config.yaml
hidden_size: 192
intermediate_size: 1152
vocab_size: 32000
attn_scale: 0.125
bias: "all"
max_grad_norm: 1.0
warmup_steps: 277
schedule: "wsd"
dataset: "wikipedia_en"
Each number is 500 + 40 x the weight over its row's rms, rounded and kept within 0 to 999. Layers, rows and columns count from 0. Numbers have three digits each. The size before them is the row's rms in percent of the matrix's.

# k: layer 7 attention key, 192x192, rms 0.0547, rows 159-191, columns 0-95
# q: layer 7 attention query, 192x192, rms 0.0631, rows 160-191, columns 0-95
# v: layer 7 attention value, 192x192, rms 0.0541, rows 128-164, columns 0-95
# o: layer 7 attention output (transposed), 192x192, rms 0.0764, rows 128-163, columns 0-95
k159 104:538442499516524529537485481539481489448524458525543477601524533468490743568521504525445479494447531475436584512468543506449447499513489513506450417484441533594473508554516471461429549492472485523498491556522487496548487511556454428489465497467489489529432525482472499478538523495556542498
q160 114:548539517551527510470517522468518478510516464467562412478600493521551456543509532542521549552452435535472498519454517533507485541493556494469553435521429497471483555543539469583408562449521537504452419540485463501471478557532502516444461456487437478474533538482542478409502419468529483496
k160 100:519496506544518524482490492556550428540498541533523497536562530491545200499482510522487446531510488474502518540527562470508510548421546509561553472530450509372512511534500514507485548450516477531492506556485534493461539520549469541459506463554443479479474524472455494508538512457533485505
q161 114:466552446444515539524502486528427475507445508461441587447390483449523481533433514464470458515531516476532501458565568535531578572458466453594499583494468483496533453502516473479611491458528356504519492477492485460536468511494497510548532460555461549513468504524448538584525583539476488522
k161 099:472530468465503514493517480581453467488532435464455487459457525465443797502458529518545514463512509488475497474488497545495520493454484445514503546505522516678499506523511481488609523504494521510536497471510486496486527490450519440488461522418460500523481521536512553486509494529496483483
q162 122:579533440558476503454594456422493543563442485490554463463572464538547489497551503492542543498502485571480507485463472466493474429529528488409521408502494505483479568547476490580433544540522592490537506509428473457438509499499479527455507480508486470511496522497543493393456436478458473483
k162 104:504512487510493545494462511481525493526472540514539472500536495467554115505497523522499462492500493501494549486523517518486495546499523529527538480490473475351523478503509469519505523520514508473475529531445487503505486545499514578538568469579522494505485495521472478512487510468486497523
q163 124:525517539535518456463462444492516550464443456448472491485571463535485523507507461544501535542511534516565510528443423507525443441535452531450494449498573491528499600557474535508422570575487547435577472474504481506510509437466507497480520534457490460531483529501596491432445440527515483467
k163 104:518518512527503474489496464382531557518466521511534467506561500522533176517480505511487487507502487522567486511480463469499492532508516588496493478492480509362489504499506508475471507497499516472504472502413499507466496470528516585511527500570536534518503533503497474508503464518480535495
q164 132:502419473515529474481456510487574465460538459542549450480599495588567501544527508460503548470551424511502425591523423451497441497501537530445458494499493505490502510496455494534422474492484508477459487478528510560467469487542515539504496514505483498509536527453528559449518466518520490550
k164 130:568445491526488460489494549492515445524469500522554514467490519599543338533560484532469484478572481505545446543565497429466462450461549529478503465505446498397444528482468519511447486468497484553488473499484536575528496517534459551532542476540464479476521494422491482486518537538567498522
q165 093:487492533433501483491495532509528567518581476548491479458507505515464474456472548501468540441528364449544488473595519470508529563474531491533499509540521500506495451490453471500532481542540537489476513494519503490415493505463471521512505517488513563498486494438510484544527533549447466405
k165 100:522524513433495470485502484569481489509617501553509469462468511508455688442548519523440553505497425455540416512527502465487492503485447408433525558486513488623488488503465495531532427476523572500489543465489447506480467483404515409484462534452499519478528398521518541529477532519534455471
q166 074:505561544492556489456490510544483438513515534496515485498542535556450467461524512539440509470507504561471533539494463500431520476425486477496479451574459472496432562504471553424489469486536503559517582477524488516547501491547556539476440529473543570563551511490495470538508466506528467533
k166 084:474502548524510503477462488553495560492518437476520545469482526500409725428551553490474514542488507516485490516487540563428493482464443436477495504513520521706485465499488533447532462539460558474563508537455510531509497444495558434463474557424510486497508455524535487501478516519514473474
q167 093:479530444522500472512535414515474553446608528477470571546446512514431495573453489486493498463549553479519501492549465469492523511449431495544495474513430488554485493527407466458524535538491499487513487536538484490492482504526412492504491486499531538570467516469507540541561508491425493529
k167 095:442517481489534507538514470490445590473533464452510493417479518467458665452467539543483482477468506464460473513556481459477482508510398506475573462495493504607478534504421531459583546550450542435483512496485447523502450477517538432475444467414532522539526538503510535552493477461542463522
q168 114:492479531556484484453548469479544505498459521463480452552510494520494480488563527470570540542604505550508454448483468476456501432510510502417479491539552451509496587543425550491559568491507559502554508446514486542546477406456499462496551455475502491542511522488508491445435436559457492515
k168 108:459532502511480501484491472498605518495528558488514466520478483516522215486526530459522489523531478536541452492498494439504512473490471495451509556513525444383538473491497519513539512466506514451487491469477491512516505475498501516523543419548528518528522451504491522561497447525448497495
q169 086:465473552426499483495478504515578518492569477478388528547541512454390511500467470536477447498507513494519450507566440506492503467481406500523485535508575521516491430526493513507530483529482480439487530511540564546545524472443497522526474503499579488499483475462507508571533480526503484478
k169 095:480503469436513434508539483455474533477585443490480507523502516483425769483509490522534560501463468519524487530503456515505506472535440474475438543455582519654482495485447515549482495538452513470514505503534527498518493473510504417456474555426542482450513472541546522479525458493556509487
q170 103:472462487503489455561439495470502502449398541509430553548470492478490503547437520441488460442562501456567535477604486546530470543500477583468469530489505539489491576496486579593473469505526468529438466452539560526439458529524470505546511506529502487490551511462425588513563496513484494503
k170 110:503477461495459445497442505529420476535501574428448523447539505494480494465563476501542473499529476465545444413580483532561490416492480497473481490471546527535522559461485602542557469512501526509506448523559545538519503508446581522469424503441492490509572525459462506520522504497521489463
q171 083:513495525499527571513528510456543536501496447526501479446443479476550564490542542466461583523465431506528478449511548506419516483523554516464488503558445510555455509495518526534461521501478587508445472510541476528454498534524520465424513588452392528458551493486521475418531455431511479497
k171 091:535476497578499548496508537385573521540439538536525497490535460538553248473552481475497474464487489469488476480511488495505524518562540547480564420545539488340474486487525485482505464469512486550444501514530506487452527520538532550502511511560531510505521451483467461493503488475441532484
q172 102:518507399499490478523513474479459549470395577489487563524447468487526493464495497445535484464567530475509490408506512492528519455550500488472487545511609457453518531460476548453558474503463516525529610459503493528530489475493509482543591479541514424556446530510460521537470506509466528505
k172 111:463494469525503450501520516504513495450486578455513499503473509507506326539497482445526511517534515519516461393481495510536505522496485503520494531539518413383586480441546523476532505484486468480500491488516498489531499521468530502551573435544520512551485504518483506526462498532470515504
q173 075:489464491520497516511499487437452530498497385527587366474534510469554538512556514481573483518440481535433522518434514492504427486544532473465523497425457534546479477505526488585401529471517530491426450531435469460449494540538511450441482521467439440471512490520517499428473478523523476553
k173 080:518495494496493540504509504392510493525473547507558507490512488475591219556473492546530463505527528512460547495509532494523463519574540553514532499516434531352526488562530468514437540501533454539450522538483509454500507548535508571524478431582442494513511580481455486479531489527502512524
q174 101:564500544451524473524464564572465494495566488554499518439518517473463535449546494465462516492518452481533496465557531551480498485478479490591450508550484480546510508445467538441516470581516418482494510458536470514468488483516551511550487562442519578497543497499442438554493584507522525432
k174 100:507479530458500457479473488466500513505529402490509472433496493530431750426558504458494503469468506489524445507545494535496497487528505511480502506487564527699445458479456510495553452499490492478540481437464464516463507503451525505510450548390546509522533453537540506496445499539489480495
q175 103:468449512505485535504437556488444517496479483524495490493487554526452516473596540479573495501445410452525465433468566473481507480527569533485469547484525437485517420503503566431553467467512556490519530471563502576480490479530465514517487549520545436493487481518459507510509546482535501439
k175 111:520496491535454493479520522451516482501523573501501542503496513579527452525561437400545454518535479486531472497434555455505479564539533595494490543512454428424477456440529496487555506484502460508479496495566504495474457520502482544586507483534514498508492467463461535562459551522557534517
q176 104:487531449568462452435510527470466510481517470469482551532473457481461541474586532417557562575540545560493466392482550572450537501527502504436514530524494435511456495487465502473586565532497496515539469502519458504484454485535512496509519503484504531493554493550466494485431478515479557513
k176 099:432537481543450508492495489412583528516483516424529466476560469481540267454536478463572452496512526524501487509519519486482573532549534511463601526528532471370506489480513488482570514465468510491487486506498487461490504528504534556550528422567519486521473563527486533492445438465477558520
q177 086:486487522447475509504467496538525503465556493472383542508447537547466506490474460574436444436532475495505497562576500519447495467479498539485439556508476509528479485456459513498531444534492478510524487473590601578542509460460498476542472508440545516526476486507532516543522478560524496490
k177 093:483503514483502478490528507472474533454549451489454473510453491491407774507534506479497533486449455492537444514510456507438486474499451452517412520494515535656452537481463517552501449525476507479484486483526477536518479461509500420491455537390476494503513450531562484497485507520546524478
q178 095:463485584490483525497516512498525496504450486485524479543507516523452525460548550431542447551483433434464474540503486499456508530525490525447492526513539479499532434555555564487552541445482529472490508513519503517491519463505458473489441539509458476417513439552479462457463483522550562499
k178 093:469503490462480483475513514449560484468451582470500571550493513526541314536522484445506430509576510471488497552471480470517519509561487511456460552519515490327475470540529489523483539469467478547497462501557497454456536495516473568529494531610473485488497504496446543475517478509452567520
q179 118:522485538548480495481534471468542521491504420470518406498554474539501537545531522514530567548474492572501436527437428470453480436519527510414507429518508516539476609524484518582453568519517566479506486502508493522463512449480513472458454512428477484480550498486593485396428388526482490506
k179 101:518469506548495503487513483359605518537479517500547492499535480538531129489501532511499471517501516545523485509492492468514521495532534534475519459516479498340491515488518500516468467469503511525462501532475488508461529492532518567498530481552521523514512503486525498507523476502469530492
q180 116:523526502526509460435511469486502528448498552438490566580461517511474449494530505398597448516540481489477494478480474546489529514529481548469451497495525406464533509498413523501577516441514473495581481437520533545553481413526483467552523480528588451545500457513445553535483458516550547488
k180 113:477528496495498478473491489593539504455498587403510507519534516471546306484504469484565447546502495540468453456500533481493526511456414525527465530528518442382542491494495528516525553481487489451476421450563469536579472529503510524559504391595533517508490543485459518534501505505532516473
q181 068:526452533502520510494577489487484552435464528448480624433509449502516530467456472442561463493540507494513541483480553540535522519541547568528441580496522509509528452485475479511516519490457491527526518475513472518508519453451468460512566548515500449506485510542495543537528553508503579569
k181 079:534492455489488508492522530478530531491442561486517523422558479495537254513470522506538494508527498525462486536465543482544530560529490534513527504511500464329524479497519479488498522471489488506467484471589485512527475520508509549555599444607481512487499554498420527525522518493471508522
q182 109:467454531513474432510527450497530524436557517492470546586431526493479493501499506480533512520585574481488477514509455481483493504516436526474476520514561480454530506519448528456564530466499484463523564458584502551509445423505491445549549514519565436548486494489425558563555481558502504516
k182 114:433465471475478437500496484527485556433543611427516479532464551486477442506568480478540507527530512520471456478505457467466494445510434449473457521517545446412514486471473543499524513484439529479494484464557493557580484469511568475532521410513554551541545487483482553571510472532519457483
q183 117:423498482560487473528511509495457489491518524532509481541510499558531472558436487515491459401502538496520495527556488506474527448490516549525520544454435526489543473502494423517493386517451517497554481543514488458535504523526517525547453527543438590511486502497506474553498531526537501564
k183 117:464486457528485546500504471588412465494513470514481514500453498509494628524501458531497482466486575485515505513529538531453510445452469480512526539510462514590555494503456483504465455561466522511548489540499497461520518492518560491481422624480424547464508554520529503528518540500535497511
q184 103:416406549486483532505463519498511502480594498471465515518505510483499521494520485520533496480449437458479460484471539497517465536501507510478512557486506543502519439477524515483543457526516508464491486525532546548488519519543485537509450529470543466466442452527493505535500540483527492459
k184 110:478472491495501524529551490450485473460547445515480488549465513524491646589456494523509557482489464478557536569415499426482460527553528582499463494469475509513486471457492492539445492480486461540491472503594494503531505527558422462480450573399462505506472465507517476457554588512541530481
q185 086:437505511498451526491514475416497565494441474504463500496452454510519533483530510426514509507505493480546461461523591522534508493594503523479525536430552481512499458546551492547546513479464509472502479505530493500450531501470448474470540503527442454416464500486505473464509525501454534447
k185 097:460502472476492500512517521436500485498479594513491509496477497472552276520446466485565517511561502490490559515511496474532562489529570527551512515544476476319539498530547454534493517462505489533451493481517498477486492520494473564549564471573472513499506511481450537525545511495470549543
q186 090:546518472516502575448460549494496502555481530512485503539501502507512528459633500448539502541487535507534516468410496469468471474539508474545499479495547452545457488494478626441574574548506558492520531483472514459456511478508483489503523513474545403498496521543471487439423469466494569533
k186 094:499508512548477534468503516415556533515458563466528488502551512522514302529498490424591468515539536492503523519452482468531523541555543560477501454529488443421504501514488494426496489488531488450498495499472486456448513513512498587546522442578594461543493525493491499502448430455449559516
q187 064:450549537504537467504495491565507474530532526509478492522501586495510444546478498580509515491481479554486504560500451462456508457408471417498502463517454550504489533490490472479441438569529485541503506496487533532537494425558519575539471541452586584536526453503511512545531504547515489489
k187 083:497489548464514507488489489560495516502516416501484522507473521514416781475525509518490525518459460478533493479528513498417453493442485475481510489445508531709459526505446543509522464567504520477520505492482499545491504459537505413435470547405466531472504428553554450462491522530500477463
q188 091:506449505506526427450482496525509489441566525417474583508514470526477544517499452497499543521612536519476506505537433516450511487487431492465424539541495506509464575490417532450492502583501441489527503452495506553512481450487523520570525485470570556584529539486473576552515464487482503524
k188 094:465494506521512432502521503466553594472538423419499514452552515497432617483553523514485511469495468543492442521538471527441472508513463489432497504511560523625431524460449554509516447496459549491473466499500508572556502497484544505493458474393537496507549517523527482467462441540507479477
q189 098:502563534488483569543500531493452485520564445569554412525503514495520544478513509514475527518394500517425525514498560529495486478487549404507516456446431543580454462531521475503435484509484479504455490543477470467438489538590496498429437519485435478480509481521517435455514533463549483516
k189 102:492554512540488544524491469374437496516439473572517504516493483443561496539500523465499504437458512472440557539493543500517482505572598528454527421446465563498503473535525440494456523505510441533491509556439500463424535520581484557479471497471451467503454573474509489460501502484509528523
q190 107:533512469511583499556470509511529481470500509514564555491509462512551503465519453490506431480512528480456536523520519461546472502500505489511533476457408528499483435476479455470447458530483486477440536519487522453477559564542513512472532464492544496534496469492427509460511602439479475477
k190 109:467474495469542489529450506554479521481469479512533571433534470492497634518535463494457420492433489528460595446554499489503474501513502527510543476487504526585526496486515525481496531484477454468463520507505503485540486544495501535440498462493478431531447546485504495486506592442513455499
q191 069:458490521540525467498475437538573469479547488483524459565545540560493457544495504585443544482545512532530436600489372457488474500377495466459446448509514510481449559496450480486455553548550540490505523448525570548517468478519509525496429472446529554561521473499552535521504451567514437484
k191 084:510486525479505475497488497536486553496542450500497472508468546544446688438528508541455526507431468463526455540511463462402436497445479472463473500463475506648476547506421554532490516545463547484530559494453540594487495459525484471468423539378503485494518445529598484454492471548551458457
v128 095:490479482549556514609522491503548518497501546483522502469547512510525511483583604525491519502501469526523539501553469448534422487489520458514548462478517515464487505504524547478496540517512506592487556563382491535473392552481539543498525517484561565553542526452526557505551490475512517498
o128 091:530507555524453489490489514549519499493481514519470478440455542456507484537476476480536465482517504481540451500458510511479583458480467506499523523512451490530502428515482436568489436460529522451504478359567459500547532470508468478532545516475446485516472527505461478536466478523513531519
v129 103:530463473498622540566511510475514490518505493530515532458512471490503497401527506486445531466474471487618573467546495463543453473467515511540480483600518524503572528484454542515506550521582456474506493477447514526480447550493539554481478498486499590499511489455444588491487544449534420432
o129 099:424523549543391441465510503516441472477516500533495455538463537482490510557509439455555496480533533461457448546503505521421557532479467489451511491489477408552459509518481467508537479496440575478562529538555487513555553443524439472536531519488454482493501535528534474478487482588490570574
v130 089:490554481455427482509557473506469497567454511577495496584536523383532500492491523530509522595476530525551515469524488505546523476487466452530494540508488444499502439504473449471515454482557488508427485544471507546456558487507503491492514535514547455559514576487477493457488408408494469488
o130 084:456501477510559478481491494491572507446528510443495527463464515533468497514495537445517537485531491542456479469446458488494563518477495491526509522515540487474498488541481577578574571473433499469488520448554429487440461491487536500486535469438514531499544370489512556505461494509504541533
v131 100:522451547519561520618509441500508512498433557524516492443416506431460500542526563505509460469490524487474487469485531455472510443461543504539540516567502530487567511503566534517544526389454559480454524554428542455464476600471483465524483509474556545446511391548519455483459462457442533527
o131 099:516508440526488492451526515457556503520509501540476489537544502493509480486474492470521513551536485440525501530523507507441512502584493472505463516529401481481485428475434514488433410505518551509510514466517450535549483449505514547481468523451431553609531537511457473475437506547584495535
v132 099:514430474547538427516515511468513533588512515457520500493496480472565515517476527557469512506508432508564540491558409533504498532482516470512472464522444536463488532456514571531461484494603453547493494480477436534483445581502503519519477515519460483508527504515451494526496522442500442609
o132 097:471571539525500538501488471491547476402500490499468489458476519521469475451516468470572481510473468419460444498454576502471577478433520554502573511511523483501529442495465416480506561539490564470524585429547532532574538468505442497539557491526515493536487493501524512496523527524492592475
v133 119:449580467453568528468526447524465451519464518479537502594472489488466499544498533430533525540505459515444498526461570517477532540506460493505480540496476461502497451503467515479526512475405487498460529549526537564463534428611498533490516481509505492550525625493510618506550518494469540543
o133 113:533515496526445500501531488507542525506497486469466496446518500448502459509495532480539540522506574489515511440477374487542488495527541491535524496545570470447506494484569524545532522474547532487513516490503474486534472524384513458469542495537487508447512428506504455508425444495454477456
v134 112:393483464522469428523516462512480477485537512445532511563542477466498506599575547529510510531497450431469516537497573514507467550491502565480539491448493416477527525502474484501516525458451552494508498532513524520520513490597503514541495474476531465555502532496517507496537504521475503565
o134 115:536521542465531519514498540501510533509468531478491523408494461505444514441448513459458460469437566500542446474486419531473566470523528459553483539508537542545464452497500543506532508541561505485461515461504505498510477517402540461491539503538428565475523455531533525504442531522528521454
v135 121:496547498436571565493487477491453512552437503458546518479481514487458506538477500473527471508541495527535508552519497469484517519491494445572432563483438458493473437466453496499543497521522501493412502505455478547400535499566473510500511497529480493498557545466494616499525489507501520536
o135 106:535531495547458497506516484523568516461571476467488514507529515442520449530534496476540534542486509501416535478483452502534524495501490495483534437542530483409527517551535524529527526451479518503546485516509498463598465491434480475486538489509513521508481443556482466541452399472452477465
v136 136:458535496471528488506513475517533469447541486475504476479420504512487495446480493455462520440492476494380478528519643540428545563510523484473491497466463477489511506492534513475535523420372512517473469538525451487496530464496505486539555511460525543490481515469496502492498534536396540564
o136 136:483465516528492532520494510502512492550413488540458489548565462493474509517465513537552431529530552478602528427503393457542462454474521505533491518535531552537482527448508528507446490578599515480514553485468541484506495543457491531471403524532499537469491471504503457445489515472555462462
v137 119:485482533502557462549498466508547523524513493481550502409534478557498501496504428488543491485438389454471432532510451507489534529492491590485569487428562588508508551509560502519458538413442462477510534498591555457549544451442495516530466501479605560494461415582455501471514454515492486503
o137 125:448563457510463483516533498486469487478569539486501546514458436448483483508395498505452514486532552462550505462524519437464488513515511435521481545462465492514559503527460471425497461560524535538458552480416492514466443498512526538448504543496408550503526520516549459497458556522554468543
v138 102:539567512504496437530494562497479499502459533499475472441583512506568506492499535502490427490528491455567523471537429468539442455506543449549548492548497560481487465471541546536509450574538526494493535462467511497436468589443535502470451452471513555528529493412508475496490486493571482444
o138 104:490464540485479471462481441476505550507520505520535502481451500521487478496508465477520569481492514524451493526475521501451560486541451552438510494523462464471526515519449440498563493427446518501518479501536422502520498421543496473560597518492447450562490540567423529546470461531464531553
v139 131:517400532490488543592475436479424536497472537463483511482547524473500492548444516517526458514491484471491460523459489505470513512478472593521411532385473495539517516539509560516520518501589513439477534485509488498410424467512483534549502528509490517491508528561485521520460448495503543507
o139 127:573568435561520491459556479449596528474561444509539451457444483510503511488507490525480509514448501532491522497527505480515524501518521441512531452578485522517507429500475396464505553451453439563455461487471535517616529548447499480464493470456535470529494499491515475501505522486517515515
v140 104:591622498465565558516501511480539502454464485561485498462490529496524506472435469484530474443505489487547491508540541505474581553487533490532486485489458449479467501528559525498566457488552524498477558498498525469429516606447553512482523502479476599502491500386503531465532525542491558453
o140 101:475385536523421473463486433458514539508502520470454504506493524521495515524514508544563523540548501513435535470474439457502449472519453503437532480539504495488529526503457522487491493491510552495537541510542505534515493426490462482573528554460523463521514525566461468557479407474552458585
v141 100:502475497444466515430525473495458516508528486488492493493489514533496503510456492538438505518516508523503514485517530532510497621504460509430394490467454426494494509517442527506517512523472548458543438456547389452482477440524458492524545503504420422436467532449513445549506509501469455538
o141 102:525525519533565498571512541501519472493490467523522479548495513543513527475554536515515471473406491518510541535497532520553468491466544528544540458515555515485454507466538498466500577499527410499477490600480618440496533571486479470466393488482566485487490451480508508470557492465474561429
v142 097:497403504510480493433470518512534528545540487462535497495485491512525492509510466453558524487476418488505440504463579512485508496521529556522522507427541552507465462537490494485472507543518515490491490443623463454463485470506524483470515520432542494606444567502550539495517522535415487485
o142 103:496546467435448501510516456527469505443454544492473572512475435488473511535389532541487496518528576550552512467539426458556454523481486473480485484479518503471545557499543480474543508475493445525535552490434541513550542512478549524533470492531480473480501552495478454515487526478571505538
v143 106:478539523480462503562481505497478486527447492521553508470444511468489503442457495437481508461511563493444496503505554441492512499479543501514480541449497459479467453490520421514524456368442504546469499523475438448507503515441498433499507522519525580508528434556458485470465433504474537590
o143 102:490473492528501543481550459471576491529516510489471463622554428549457473547505466508536481539593489487500505447489467489499532508484513507513492511578464529501528501502458587523445512531563560458467487460481506547477481489517516544461450476496553542550530433513519560470487519483534484462
v144 111:610572545401475568440516490515459501450545458495492492487563518534507492413426453517500489543465480514503510483533559537575529515524465541515483484455567466525467492498472537469505454566489513501517513481493469467435534439501529542490522529497531520492470539462499536479522515480501472349
o144 105:405406485529455425527494477453494533499500541503475489542433504529501528550503509508484500450529529581568549543509458427518429523517515473494499466504488538459503539494518433517563548424449446501489488569547554517472460521486505469500491512474504441468508543458509491498551480495479534539
v145 120:541478519509526504591518490479480520530490511489508524446453490451513508375447477511527511528459580464474483499469507554542495507487504550539461519600530554489481461475511516529515473516607497442499502423460492524442492514471473470522482518532504528449475473585423479511425454433499478414
o145 123:473533456487487495463508478466542444433509456535456422577524465567515457530535445497478544497530456524545501575507519446442515506473517492512493453481531456482503519510471432510492530505388510516486507568518508502584503488515499567503521492496453487548550511472555544451547529545496540552
v146 103:476517418474470526469479538491452450601493501533550543574510479396499497507528539500469495481518547460450606476488535466528510506496484525538521520451489487509461467424442532479485499533544540540515475536455461446478528521503555511522487491488449506599495571407478534521485509457485469526
o146 105:475488619511460476496487474530565506473430506449483468515513504559444481481515514414546502507533507564498415477495437554540506563484512508502465506546525503489477491484509518567579533440476473462493499488540525577526509450481528440529560516530484460451570447520479512473506509554473568438
v147 113:492532517460503492399462558504471463601484501589511439592545503481482499594483494489553539561533490462595505486510395506599518524505471521518497515513495514522455470516466535472472440492522425464518506512519485493516545420493510540478469461509415472559474548439477526463537536521469461600
o147 106:482549453509436490508553440463487529450532543413511539438517502499477504480540529486508538546466479507388486449494550508503484538560523478453561510502508450422527500475543504497622596478504544479519518488492512524406470511518521442536555451481557441477493459529485487537441475446495539421
v148 109:537469482526537487459519560496573498412554433416458512499575467524524499424491463458500550509476425451487464483509526588481505484502531493497508443530522515522493540484552575514440565528494513499544513469552541515528497528472519522507497477502524508521496484482458510504517565524505471410
o148 115:474469516496465490510513494511386481531438570573484467465445549472532498539459448555508479460508585503547536533478489469522428488491509542463525510461541481534493507462509408460506430523518507509517530557498484496516520496531476480493526540525503455498451597450550462474523502514479511560
v149 090:502493440586430487552500513477447458520447527541482515508526471391539497529480529530526506514508537468496509471546545443515494495480518502528536488454442457496474455463496450487499459506581491506460529514464492443470488596435505476503534492458520526553567476455481488450500445486534592572
o149 088:519490557505514510465460441500578489457526531437456527460471516593428498462494494471529489501519487506502448479430448468453571504468484495500465504544533518547502491535467566506510509482506546456499521435573462574548515428504539528558533487539530548522518456541490566577448500502503460488
v150 115:443463536510604487553535559496559535497510481451536497476547492500496494539508533490505513510466459525545487473543407449476419519476516527544521526548502519504439507472442569425491586465441507521494486524494467494533512501501534519539507520480509605540483510452468582487495511525530468520
o150 118:475578500516398484502506459531446485487497499478446481524464547478534521502457525488507452513502512455470482524481533522485552512479420419463548463469485505509556541519548429569529413535513513475545462508444495474532508471515481471472486549497441519465523476579533420511460499536535522466
v151 105:485528460471397510466486463502457510561516504533478484550457511451476500481532511414541554524477529508466523518481565566527459495512430477481499510483514522501504468492507474511500436572471466502526515517528514523416595452613478448471483528490509400507463555559527519517507485442443548509
o151 101:562478495450588499531494529565566445471454512452531551446532486508501468534492520487523546488548533559547493479512459440553495522430547509541493509494548494436500503490525509516526562434494470495484505430535504509525459543411530510536548459516450491483541499449459504475522507523465499475
v152 108:488504492522440491495511494493484497556527550531495490552481505403507500571488556435466537454503515473522511478492494481452497496487469397499471518458386495502530485466488524507507467522621487480468510501469536502410462521477452480479491504514492442538557463556450532529449502512500549536
o152 105:577516460527557507479489472523525514504486485515515539419526506534477508508523501469558508554541534542479514473481502496516532482507569534510562487600571438482472485529473533459537536467470533515510531466523447540554547465495507491494517512483559493558505445528492543440503480450475514471
v153 109:516522478492538502538517555483537486533500516539549514557483505452463500454526556463469535522455540501525565502522436509447458426486501500500441490576588450500502443491506526459489540455537472525506521543470570577514581491480508495493459465504558553544489526517425574454491480434504460449
o153 113:419498548510450522483486459553483453496517468431469450488522529478538490514526442474560544530560476499491431523481536490534528575457474515481518521460486506495485506499527474589513472500502527459469499463511461481530473487512530475473548514461412486481546420471573471483505470547486540540
v154 109:452494495551490467438467593500494464481489509460450469453508476536522509478530475454518480485555460540414434469487578572542537521509551457470489521495506458465505493515568514488529484483372541575550467494542480403511467579469564461538482493461493552468495442519485472507522484546503467588
o154 107:515480539496528578511538455448491524546452524528482484561510463554515439480492465570471464514503523457519564475475483462508441419547479555470517489534484540471514468464496507506438463528602500487517521516428487504480498475491506486502532464599532520516502525498512461513461520456494469443
v155 116:466458535481531621519496490488523523492438511433523501459499518523467492600504550538475522490532444530583471483492458438460487562484504477558478554468435505529527522495471476539551502539605500502446471454491485510438395489488490540511503516484476550455572487462531574501467475542537526523
o155 111:575497434564468477501536489512479520480575523516531523505490545471535507509521477503516476527464535489369524510499495519496523473481479467477510419565494463472516478519511529454494470474482534511513499549481493476541537490531476463499482514512544548542429490545454475577473437447514496518
v156 111:490553516470547504561508461498537501428488520516534480514458505521475501464456508468523494503450444441521448550521560469459547486484515515482450537448478402512525498516532452503549504418477518450481520526537566547486585426519444500495535481480549573493503477464489549477544472561447564405
o156 112:526454472524475500484508496518485492588545476506480530480530487438500538537476507554504504525526551514471577451504445472500487484494468445507527498519519510552490549518498581486476530571571551503483513509452465437498474486442520517449434511434482486496479465534521469494460445429559419583
v157 113:535590461449398554438517468508438442496512506541479481518491503500479505483485463473535516507548522415475480488477582534609534492520478457483560492498538427503474451499539460513526409461430513529496531545490494495542571488498494466473530497490537483464470535524533424495556518521502549547
o157 119:462450515498575492489487515476534494501476578498484500487538468529463479522523526523491547512478526539563515466490435452493473474513561535500441515532522498482482475492508550498479563523542474487488490466556518523386438518472533507526546453520503504523509490438469561523462446476450472441
v158 119:487515499542471573452488508491565472454570500456511515493465514505501509421506466459458541439518475431447476471443612552493487501507523402475515490508542466485524497481598516504528484523497577455517554504577543506488551537466502480493570480501500540521462431457539481519474523542450520394
o158 124:571462533454541507510501512503394452564404534556466453502590471536532483554489501572520539531471564553580516533508414465495427457508533592503495467486520474502448534495504527457458454518547489542494484583466488507502494464531512518507438523509479493506513535453525470476535416447511509584
v159 097:582535563445466588438476477513553479531513450524448504480478514565500482473396452477495524559463498497480451485536480521445564442530482504515496492488591529540498483532540433457483496468489469518498479489535518455523526432428487501455514482491531458454485486557520502462524480502528499520
o159 097:432488420533490455482513481464445484483534579488479524509492515497515518509478435526500532490570502519537537489489555413543398546482568524472502508473455461532506553524555513457476475531493465488508548526509493522427470543561543563468466490471543530521465502442498496484518490469519478518
v160 117:525494438503445446479511518483468528486536461544411503545586488511498504531495489469530540550454532490471512502473506552558540428494473500449512462496519555478505529521488519510450523546558531493532517518487511499544464514592521491493440504515506459540458579553466441475566487482483491466
o160 115:476495562492542498521487496532547495496464527497552487419412525480532507500493507484472491449568477489539506509506532514541499531469515515475496574482538485515502447496506447504534504475450458494493539408568501546466512539453483462512621492461495414492550523459538517471469559534470502549
v161 106:483604481536579465544473466473502468455475526540490519493481485530474506490540507514471532462529491507541489512510497499543489564467504458517470497572411477479586537508559485563557512484512506488487535556423534533491398536586545491529457479528477528466570418519507512512465539508501557496
o161 109:571380503507524523477521557483496521527527431523531505488515496467493510486583454475536493496454548434460499501478468521421539424510525488495492526527538454537488456523481542516439447566527622498518511489548480492500514471426439494497543542517495534515470522535485540501462479528471492503
v162 119:483433508492511425429489566511500505513551496489479476532514487526504494568552472478517538541510456521516430533516481605438493475513498532500456487505503545495466528507477624420500573486460531493532470499593468439544493478576520522514455482471516485574490573511453518489508520551456438542
o162 125:479563527470473547515529488489490549517451513511492511444478463470500500464416480534489438478462505528468547500501521477569470508545516487448559539480521507481497470464537402514539467559526471482545536492423508468540519545442493480455531518516459495446473487540554415490479541478530499457
v163 100:453542447580494413580507499478482473527442503492461484428527483476573506489476505545494472509506519491521500493584532534576528538477544514537547533568416490480559499498530417545527462456536461479446514512423517543553472561541496505494483494518512538493505483511473449477527471472542532532
o163 107:465480541498540510492502478468518459446513487500504526515454499526465495451502478468509509510494530396503473473427425493379576474460461488532472543491536481554529529549469580512483511564472592485505519465548458490494480471445496541543548492561487572520516483528508585556456524560488472515
v164 085:583602464485541485480522521493503486525457512572495507522507470465561511385501494487509557551466482516423558528484570519483525481478518563541521470525515477491522464497507514460496525477444483521424555540489519495472508466526548494518507461507482517599508619486446539493575490449475466459